config = dict(
    n_layer=8,
    d_model=128,
    n_head=2,
    n_kv_head=2,
    head_dim=64,
    d_mlp=320,
    vocab_size=8192,
    activation='swiglu',
    norm='rmsnorm',
    norm_place='pre',
    norm_eps=1e-05,
    positions='rope',
    rope_base=10000.0,
    rope_fraction=1.0,
    qk_norm=False,
    attn_scale=0.125,
    bias='none',
    tie_embeddings=False,
    parallel_block=False,
    init='normal',
    init_std_qkv=0.037,
    init_std_o=0.0,
    init_std_up=0.037,
    init_std_down=0.0,
    optimizer='muon_variant',
    lr=0.00831,
    lr_mult_o=2.0,
    lr_mult_down=2.0,
    beta1=0.9,
    lr_head=0.00785,
    grad_clip=2.0,
    warmup_steps=200,
    schedule='wsd',
    decay_fraction=0.759,
    decay_shape='linear',
    final_lr_fraction=0.1,
    batch_tokens=16384,
    seq_len=256,
    doc_mask=True,
    train_tokens=149900000,
    steps=9150,
    dataset='wikipedia_en',
)
Each number is 200 + 40 x the weight over the matrix's rms, rounded and kept within 0 to 999. Layers, rows and columns count from 0.

# layer 5 attention output (transposed), 128x128, rms 0.194, rows 83-93, columns 64-127
205,280,163,150,230,177,177,94,176,257,210,173,177,230,147,200,194,149,117,193,176,185,229,232,201,243,214,210,195,141,195,130,214,144,184,222,255,199,208,232,229,221,222,248,193,241,192,185,331,232,125,242,196,145,167,202,164,185,259,294,203,149,206,189
191,212,175,201,215,203,198,205,228,222,210,218,209,184,218,209,133,206,213,150,206,223,235,189,231,170,183,169,204,244,180,328,191,207,227,260,187,203,252,168,181,231,125,270,200,183,194,222,208,174,218,185,169,120,263,165,204,189,148,178,234,253,154,219
123,151,123,211,234,210,202,255,227,129,184,154,177,192,235,224,176,184,263,213,223,195,194,246,199,200,215,264,210,185,226,150,186,197,142,228,280,137,256,180,117,161,199,216,211,212,182,208,194,200,252,297,132,224,181,228,172,229,244,221,204,248,221,210
245,184,213,214,219,140,153,230,220,189,228,189,204,209,169,146,237,173,204,244,158,197,240,228,176,237,279,220,235,179,240,235,180,258,234,205,130,172,201,184,191,256,167,271,265,249,196,193,200,230,204,193,223,178,185,180,160,198,215,161,134,178,246,215
205,278,208,230,231,161,220,159,211,228,250,80,142,195,177,211,213,176,250,245,233,133,182,171,184,228,247,116,158,140,204,137,259,237,152,250,247,165,187,196,186,228,256,248,172,206,235,146,181,231,178,137,193,263,170,188,197,254,183,150,191,219,146,268
140,211,160,164,197,275,202,233,179,225,242,179,184,167,185,176,126,221,153,215,217,229,255,169,238,253,202,152,147,269,182,22,195,223,221,169,80,202,234,132,263,101,198,203,117,189,206,178,262,145,245,191,234,185,203,214,227,255,168,153,158,207,168,227
123,191,131,166,208,234,209,172,212,157,202,198,207,221,218,260,235,254,197,216,223,184,246,209,243,143,176,185,199,216,135,284,143,252,199,254,181,210,235,228,181,228,201,199,152,200,197,208,217,198,238,178,238,154,187,151,191,204,175,230,218,189,213,214
215,192,216,149,210,155,225,166,233,220,185,243,206,144,180,252,191,229,198,179,214,246,176,178,206,226,132,244,193,236,268,232,244,197,146,171,257,188,196,234,219,210,160,184,283,204,221,203,229,180,252,170,169,206,153,155,190,143,134,198,204,190,156,179
147,194,142,173,128,146,181,186,200,182,226,197,205,231,160,261,164,197,148,184,201,213,190,186,192,218,189,186,170,191,119,203,246,238,154,212,132,142,196,240,195,137,172,204,257,198,156,174,252,195,197,194,268,178,272,192,136,126,207,278,184,206,222,189
219,231,216,214,222,218,197,168,194,198,195,186,219,182,202,214,210,148,200,251,256,202,247,265,228,266,229,133,192,152,141,174,231,158,86,161,224,166,186,164,152,181,182,207,225,245,176,137,175,213,197,226,283,183,187,201,168,194,203,223,144,193,244,128
180,229,169,158,193,172,210,185,232,195,241,249,184,176,218,206,219,186,200,156,228,191,191,244,240,191,244,211,207,207,257,114,184,147,245,194,203,257,180,207,172,235,209,178,212,227,224,187,232,193,210,165,143,161,209,210,161,173,217,123,169,126,170,167
# layer 5 attention value, 128x128, rms 0.117, rows 84-94, columns 64-127
219,246,197,194,193,183,211,266,237,192,198,175,228,193,180,215,195,172,181,183,196,205,226,174,175,197,138,193,161,161,198,267,201,179,233,225,162,182,167,179,165,224,166,205,195,250,163,234,168,159,249,179,152,163,168,203,220,217,137,184,159,249,239,214
171,180,197,150,122,165,167,202,230,237,177,178,222,226,205,230,204,223,231,182,136,248,223,171,244,200,234,255,203,158,219,176,250,147,216,217,155,157,223,231,235,198,193,129,184,182,253,183,152,195,200,265,189,207,246,217,248,197,214,151,219,178,214,191
225,129,213,185,261,182,176,212,258,239,193,174,207,218,231,195,165,157,186,221,195,217,218,207,211,185,225,149,174,233,147,161,202,213,239,231,182,191,181,210,166,226,213,202,195,236,160,219,177,224,222,222,179,225,183,163,215,156,198,235,151,231,155,200
195,256,164,201,248,175,182,161,170,189,284,263,191,163,179,280,231,166,229,197,186,175,217,211,275,202,174,185,247,181,143,125,167,256,232,232,274,255,213,241,182,231,251,187,153,155,181,147,187,214,202,141,213,227,232,169,171,262,251,157,197,159,237,178
212,235,193,172,187,195,195,197,214,173,266,222,210,261,181,209,221,153,185,222,285,121,222,200,214,205,275,160,216,182,150,75,213,214,221,186,199,265,229,254,219,107,102,212,198,197,181,187,183,225,232,144,217,208,160,197,155,167,208,212,264,222,185,206
203,235,242,201,221,203,194,186,257,192,178,198,208,170,158,199,254,189,210,227,155,176,215,164,229,166,246,214,163,124,182,219,249,217,163,174,220,209,161,230,210,207,142,166,227,156,209,205,197,229,180,177,176,193,138,228,209,177,228,251,188,170,198,235
143,190,180,139,204,212,242,173,229,148,209,237,158,213,230,204,168,214,265,234,155,204,205,185,103,214,197,263,194,222,213,156,239,170,191,205,235,216,238,177,210,267,198,208,260,178,234,238,181,222,199,176,223,212,202,233,165,211,189,165,160,190,230,217
227,230,239,189,181,221,174,164,197,186,215,195,206,218,157,180,214,179,204,226,203,215,231,208,215,223,193,189,114,242,167,208,209,201,172,191,181,185,233,143,156,178,180,192,302,218,154,158,157,203,191,223,173,212,163,169,216,192,263,270,234,240,231,155
239,171,123,191,248,198,195,170,198,170,181,152,152,185,240,232,208,163,223,217,240,178,302,196,190,270,229,229,197,133,180,145,214,188,153,242,198,157,154,136,168,139,205,199,224,202,176,219,162,162,230,232,139,219,269,187,168,180,184,180,165,180,201,203
220,203,236,211,155,161,226,192,208,272,222,255,223,209,201,199,193,234,188,180,171,145,162,239,175,196,128,181,210,212,174,170,232,147,196,252,212,217,214,194,163,182,184,170,176,241,186,239,201,169,207,190,260,206,203,194,227,155,252,201,238,177,146,204
182,152,211,266,231,258,224,198,256,277,215,159,138,184,207,195,180,221,244,229,166,161,135,201,235,235,190,101,169,193,214,160,182,217,254,173,246,199,254,181,209,182,175,223,263,168,228,208,224,228,205,202,211,170,197,175,182,122,214,160,198,221,163,194